Weights of a small transformer language model.
Size: width 256, MLP 1024 ReLU, 12.3M parameters.
Training: a variant of Muon for these matrices, 170M tokens, 10383 steps.
Each number is 128 + 24 x the weight over the matrix's rms, rounded and kept within 0 to 255. Layers, rows and columns count from 0. Numbers have three digits each.

# layer 2 MLP up, 1024x256, rms 0.124, rows 495-520, columns 128-255
110090116114105159194133180185157110120143153108104142136117108135133144117153164120141193157120128162159119121141109125173117146080168124123121092140127089174131142180132139072119138144157178097147155102214112139149090123129140096096055107134070056190096105079082120142158145139131119105102129078093185120133126155155114170128126160116146154106131126100122141181139105114112163156132
139105141137124113107103113133090153119114140128119125108152112151169161125147125124125111121078170115101166116103122157130105108144129105117109133141078129132117128117128094093145082128107111127124064119140145115151148115110114138137137168135139133151139165129143117110082125141139107124145133171123127087176123161131118146097135119109132136124106109143107138128115146088137137123136
120136194134125078076128090135119145144087140118125123114150130104136130129160088114119109122137126133119142159135107100099142165129128099106117110141151145144147135151154137126135150126142142158138126138132120107118137148124170133092122108165142109117136148067159149091132104123161143131181122071123145109058115156123106127084137122127154124148093143108151125112168119148143137118126
135123135090078116154158189138089141190157102112102168132118109094129120125125140099168156078142112157093144072082158106139180125116117132134122133137111134146116126104123128162123150127176132150111127132125086118119101110111151149133117128168109061180133145121125165155117106111102140132134092134157123153095117133141135140113117167093168124127147147127146152118147115124149081127118
161168163142112134151122101099108130115130138125104086141158132126085120157145121139119148124165105129170138151106114132133141127144145143074111095129149121135135122120141136141093132109116124165073158093131139161088106166116140136114104131139047140133116159154118127145113149104118122123113146111135147156184120123154131164114107109104158112088135094089105143150081157143119088142109
111147123127133115111145126135110099171121107122118163124118140135121154120114132139147142131138113114101140076112117108138150086151064143133130133136145113108106161114144134117124133139109148164126113104125099142141119118125137143147145098131155138123128152114177154125154112098141107110106181122133142156110116142171114161074143140133139137094144119153126135106091133141057115134121
094108180115139185126151161157142116100124119113182123141101106167144176124193070107116096131122161139060132118122151157159155125128125089103154120134128155164110103173118120125123144112125132106145135095153128151138183104140173142133094125131138159134100107107137113129127116132130145133167151139137153138139167113155164148140146175102114131185125115163104146145149100159088091146127
125120155129108139123142149157140129122149155123111109123122116096152113142147162156122145149125125142159123110092099128083174123135122182137130137118143135130114156109099114177148114139158102117125129107140126104134136121114160104125084107096110106160115128134200158114136119131077085117125078142137145156146118136106142164097142140145122099128129133122131152093101121109077163169101
096129128146155135179123108125135074116146163137110113138128159090134122125147173129112136085114128148131122151147086158124140104101077130136170158145106138099135103098132103118134127155134153108089142094118101117134129134149097132141154109105137124155126136100140149110135126136119153146134118116111139130130161142116162187094136122130093162119100184144150123119173125099074147094093
125151104129142134130129149088088148144096137116110125106152144181150120128123101137105071110131140115145162142114116163134089124139113109104110163104119146124154108152111144115145085137123102140132157124145092122166157118159099131139131137127119115141136166125129155100130153130115183144109124105129160175111140082118165120187091152134129121140127093141166105154105106148137096140107
141153115111152100137098149145136144087117127109109101112094120125141150116153115120122126114135098085115142128107132134096144142149131158133146139125115108140137124126092164144164118153133139121108143114138109112132134104106145135111116169167120098118140121155183149116117122123121106095126114159084146149142125113140119127143170140135138147097102129100103153149128137087119112128116
142115156127101112097146150159143098132182102120093113106100126131162154120139118114079198135086147108140115176127126119169127114107131139127142154152127150097134163123130135136159127133119107107106135175121097117101100155122136161156175128135140165096079141108105115130126116089101146197120124159123113133131099155144132146133136148140128109151123108151144124142110127171107121118122
071131158155152157147128097127187089121136139128148149117143131148064159126129109114149131164112103135102139140148131108076102122130163147118156130112134124126142183117088115091132128123116115095158111110149108137133141130128164100155118125115110172091140101177143154157137094126150148149114159181102127086066140128143115146043165131099140150152117127123180110107148129140123095072127
111174131112150134141128115146144142136103136145118146109106126136100135127146134124141134128143171073101121118058108145136097119142140159111140127122129145129099156121103136091127144178124123105137151104110163117148110105137117113166096107126136118120116154165120123135136124077124116147121093169091129128109148163116083162121135173140120138131092153131146114139108182112130110128123
106104123141151114087128135096152109153135132111055128147142132112166101112125127111103150084095124148151143088119139141155112148129159114150122122160118143096146116153096109119122164138122099133104163104114161165159162152109137124176119174120145160082077134144115086100138098160141113148120120132128123125145117143101167127148126126130104113140097130128105106126205179184128094148123
113126150158100141141165146146118109161103149117145101116155136163087116111167137107135093146150103106130130126152135105067135138129106095112173179140151120156123153139136120129102107143094135157126111161103121154138115110120134110146139125110109104146121102159138085117112104157143145118151107105129153183123145152152090168085130169134123171130071171150085121160138126148138142138139
128141104156156129116112122117104116143106124127141071111109099135164122099168100141157135155084183125123124168126141137141159104107101109170155132122123130113120119098114142110147148106083112098108093142122124154103112117111112093189113148157138139092159141096154121140113106154114117105140134122115128162138183138110174120136053138156096128130123157129110130139113142107126136088143
119140107152103116119120128147157090144147145120103181118112171165137155150122098125119181114137098124120105107123152120140126095104119138133155143125135129129109140102115156143089143142123115141137155118149149117157160138130121159150129091130117108137101148142152192112143134120149109094125090112100140133094107168127142093129123138162107132125148154156114134092117124097089154128132
192101147124121153151088132102119124122151115117135117177084149145138142130119123070098136133099092119109150150147110106133162111108101147165123140078067110130120115124134194149133177133115128137096134142106119132159161151113145161160125116141111083155197111126122106135114109130125109189129108115117116097112141117144122124066158132105096098150101111137160141127128083080163128122174
184146172159119086108147154130123157114157148133088127124140106116099125102162137128130164114125079118154139125127082129128138067129124105134170160129087097094184103142117127135114117128131151139168143099162089144130136103120157159133149090140115108105137128152121159140126115138075116125127103166052137088149135141117143108133138157125124079144121110122156121123182115158167108118103
127125149114122126113113119144124146144102136123107148145135133156079162111167127126119089141116130131109124146116119122125129094097120090145122155140098116119171137155116158157125159099166135146167106164115119124125117119122126123146107141114116139121123140146143113153127151132144132144120103127127094133134120131130136150129107100115115123156124163122121139136131116123131137115130
150135083124167134129145151120134096115167124121156144107150159113130118134162114129154170081144091169120106104082118164136120144139121115123138132127126103132124136133129153122114166172141088131165095129130128114121141179125144134095166112140134124122139147135102097146144168129137138123155110165166083121149155169124134070129126102135156138134122122110134145117074170094098123098133
172135137128106117161119120118107086134136138086114111072139119114087157137169182127116114106132131182161117111156129109124138164147136133080135159111153123145121154102140110168152115160110158135130124166119159091134106145135200126133141149120112079194153120147140154119145120116114142091147116167120129147140182119121127131137112123077139124134145161088153138117120155139118116127160
130137125115100120128100152141112172132140162134125121126133131168088104163117115117117114123147090141119164126149151149137138117154113141175124141179126101140130177136086156089074124110079108153141126135134131137162115094113148160078135104141090155133116158149119100128105115103150123131098146136160176107139139145141123185137129149102146117188102158190098163113099108110144136158149
123142098144154117148124123124134098135111110133126143127127112072146130148106112128144168116110145140084086175128108124142087112122127133104180121103136137119139159117147117147126114097131156126179174149129156115103097107144092154140118139116158123153129131095142134113107143142135150128167122102132115124144142142146118118100087076147138111140116153113124145152103100142129106107111
114099138163156111113166104130143157127132132140147137112119109146119145188129132143149134125108082129106147147132134135125156097117078119121146119164104110143137103146145074138123175127145127168128111158146165115130118178113143160079091091097128172138118107132155112112111132161152151131098125153122171126120148140128125109102146091126147115139120115051143127156133149121124082099138
# layer 2 MLP down (transposed), 1024x256, rms 0.0601, rows 495-519, columns 128-255
116077153084104165123160103127140136145167125135131142138114129137122110117111133134083142125144100103111116101110101164163123138149124133161132112109115140144085098090155107123141142142132130121176179096121136122137153165209120084106070093155117104130118091115114087103133118128107118133152161141107112149131092124101125097173139159122164130112104132087161145141127122140083159130150
156130136111121129165110100112133134116127182117151116110151112145121131154145089120085155145154126094109131159129105116115150161130100131162155137164144184097138119162117110147159100110138095099132082104079140118118140154100126134135138140149151131132120106134144111065110141101134119129113184175130114129118132129122171173077121107098134130127143140119099152127152124129116127107144
102122140130149066132099075090126154127138181111125154108149140108120163171191147154117101143123181093121092139133144111107140152130121110134153094114114146113138119153178141137162161086143087117116129163101112097132093174128166131147097133148166110126161116139144098151158129134116137130174149119117108135086118120116106128143131102094114137165131136143071085121120113115158122123137
102127108126156089107128120110127135158178142176107156122165114127115097135165105130153079113131129149114129152126147106131111128153132140096093094159112091168191155189130073138159128094155083147166137128161141092093121140151148125142127112101154081146165116161116136112125115116123145132134108121101150190154081116097126116101092119141145146080175125103118110164136181128188117128134
146145057154134140158086125078136119160119108128153118113116122092114107136116085154118102122148155110165136120147115158105120137138102144148109113096144096132130117122169158168132126103127112150131166113142102161155127108121147134100137162099117102097103131137117144110115181096141135115197130142128126120180126143133114100130128126097163111112151065066166118132115147139125134108115
116112119129109100100143103092116119121150161127134117142133129109122152136137139107151123080136150140127154082121134151210118175126102103122150121117114111126138099149133117124118160091125157134102099103121148149122134132122087100140119166140173115126134115174124133088176092125150149101130121138117149128156097107172091124103156139138118172122135109136106175104139124123120113124170
122116111142157131141119153121140132129134139156112102162131123143110131153210098134087164106133117114103130117105130155160163105134140101089154147103174133143142106102099092165110151116137117114129116130168124149102146069112162119123118123124147132157088124112118090150120127173083128112157163126157129116167135155123110078112124134123113107116100117165145177137116128170110125151103
085111107127116104121133120157132153139131108080114077139075097102162088156148200139112100117100107130113171118099114124109147094129129089137106125086143179093103164124144087144127095111149108175133117120122206143135147100087107112096108151118137103136141112134135097105152130102134155095123130130170114120123118155165123147091116095165132075132159155106116166107151118136090168082143
118105160117141165120104077132132108113145125099142113159159139124137114103145109145106124128139145140143132151120082142100152154117099126106127154152115112088136108129134082104143101138112149097140127127097131128106113126128090092121154129115119142151086105140146127129129148140102130121105137126115139145160115146124107107125137122130112146105098144123134133133149148097127137113133
109172135142127137150139098123159159135137153140100126180069132076091098136143179110135127214160121160108107146154112095110117179076145139152083152155113059096132157125098109172073121123162199102100124110112098141144107138056108132114135136116170145146115059134144156123137100129092124094159164124121099136140105203188108117082146116123132123121169139126129140131152126116154148134124
120108098120151158109124162125150165102143087130130111090128133147164133133106143151121164090169131096125167140118154136123140121122130122121132117109103096166100116135090144103122138117106125107136110135097156152141123101143136109138126136133154079118129127132136150149139144147114097112111088122123119143112090102134154142139141107106126130104137139133132152134129115131154080148155
134159157092133124110122126164131122131128130126121106114116137142129119153183112147114172090114136133116110159108153143189170145126137155131147150146156139128167148119113126117178096112109137091103154185170141084089115126187162117153151156115176115115157146141143106110130147127112147123152141136130096133120116133152107091126141148112122091099167144090152115121083137127112135121107
109106171158163173125098140096150094108128131162119081133124147136128149117116135104117096138139115128119156171124138107093125162129124122139110156106144105134127179115128141106118164143150125115142147176150163181154102128118135110135114130108120140124139140138151124138156114130120141104134108163148126086082119125134151113175117096133142100141150120167161090107110149125076113108101
141081163125108116088165127141129104101164168167121118128131141150141163097150160137141138147105128100117151135125148138136132152115121126152112135106137123137112112114117132104156110127132133121082104115098124123126098125115154111125128124158114141099095102156078126150118127114085128120109138144079131142127120123156123104180122123164151135073136140142163106134131121112128120107146
102136115157149133110123132100158153147144124136121094140132158123153135134162140100121133097113101171140108108133140154139121134144150126144103081104088144117140116148139096114135148151136114157089130145103134167115100111086146142139124181164103151065141166151095114128135142123143122145143100134140150134125106150095150087148156121138119124142122092129144102100160146135148124137153
104126130122113150154126097139073119137140139140168089120166116154101130087149090154134121129149125098133155116130129111136112147128103105120149114126141131131113114145145127154098115122126134148144126158113135156156110111132081114103125137115150103118120110150117103135095143117148145108132144106135111138141097132128119134117151153164121148077126131152086107119124102147164161156146
129081119123111172132093129111087115102136135115146131147143148119155186117132085155165115122110140107109171108087148096148132168109146113133153126140107132100150144132134140133127089139121088126111165132162118139131112171169092148129126158119118163144103128170159137169153122156126086129123142159121116157136141163110152122169167125135114074142115129110168132137130098123151160106100
146107118117159121133171107120140103085133117143167135110142097129117142156117126170080139107127128113120111147102059128134127157145131122145146114145105153154101092128129125156132121159094129149091126162102158176147142147149090105085138139118119136114113139164076120143160134123158147105123137143117120107146147162120130088118124147126118144121138118144157116144133145134121109132131
147120125084154131114134198120115138159107100100158161156107143143148081133124184173104149192127119129126151139167197119113141110082156156135081135168167101135115092100124113179134102100103116145129120129142137105146164151154157122117180153130128111203133126132089107118162168174085205129095123116127096119178136169144126152100161065104132085167147142097160143116131097118097086146118
143131126150094129050148147120121150122170115114143116131129113165124106120114124124131137087142125084150139150144093130155132118101142097139134145110116147114161094152104104108150131130104137122166111126142141144104131149115124096115112101129155101132126153150108141120149138122080112144099104124112146165127115158123136118122135146163124103126113149114114115119153104170136131122129
116125133122129130126138129102125100121120119111135098103117107131127143116155117150102117121151130163127133121129126114124142123141148098153107104139134159132141118122133121120151124157136129106133132138103140108116134103138145138137134123130151120133125124128122126111131132131119137161131162131121130146125139133141127133119106132102131071132125119135108126130097145131150140127129
130121118120117134118095128135154087120120134110164102120139168143123150123190121140139166097114140117132092119136140131111123137140139099132124137119134124174134144129135164147118170138156095135148111149108122120117135134116104113095128113178138063126108105146079079131155125143125160135152131163144105095130123131109148116146121132129162135127139112138120103087126116150117149219135
139120114119128176124113143081115131110130103146097106067125138145103170120180176120096114124166132139156104162114123143163126147120162162083125147158158139157139169111153120173157140122171131123142087125150127091114096161128136138125120164135170069157143194145124099128135146108099127078133113119126134141171136103128129105131101117111093139153119190117135153094113132094133163138137
103135156138130118100122147082140151095126182135125097117128169145117144088105133143105095091127121129106102159133134115105139106110110180107156163146119100148140119127173103088137132103127144116137129155139133149144116098143139130102129125160101200132111155155129135129102169151168158168173138164129128114061117124064120141145116101108155099134148105141088072080120118115177147137155
128139103119122081126146114136110154112117116147156139154192139138137127150127108134131159111109113170098122202171146115137110101110140110105112138135136127127140143139129092158115107108142137118159188155124169116098120089152131154119133120101141140133154147105119116128131134143151120117125138134148155114151131133111114108131130106143142105106131133139142137121135144134113102118134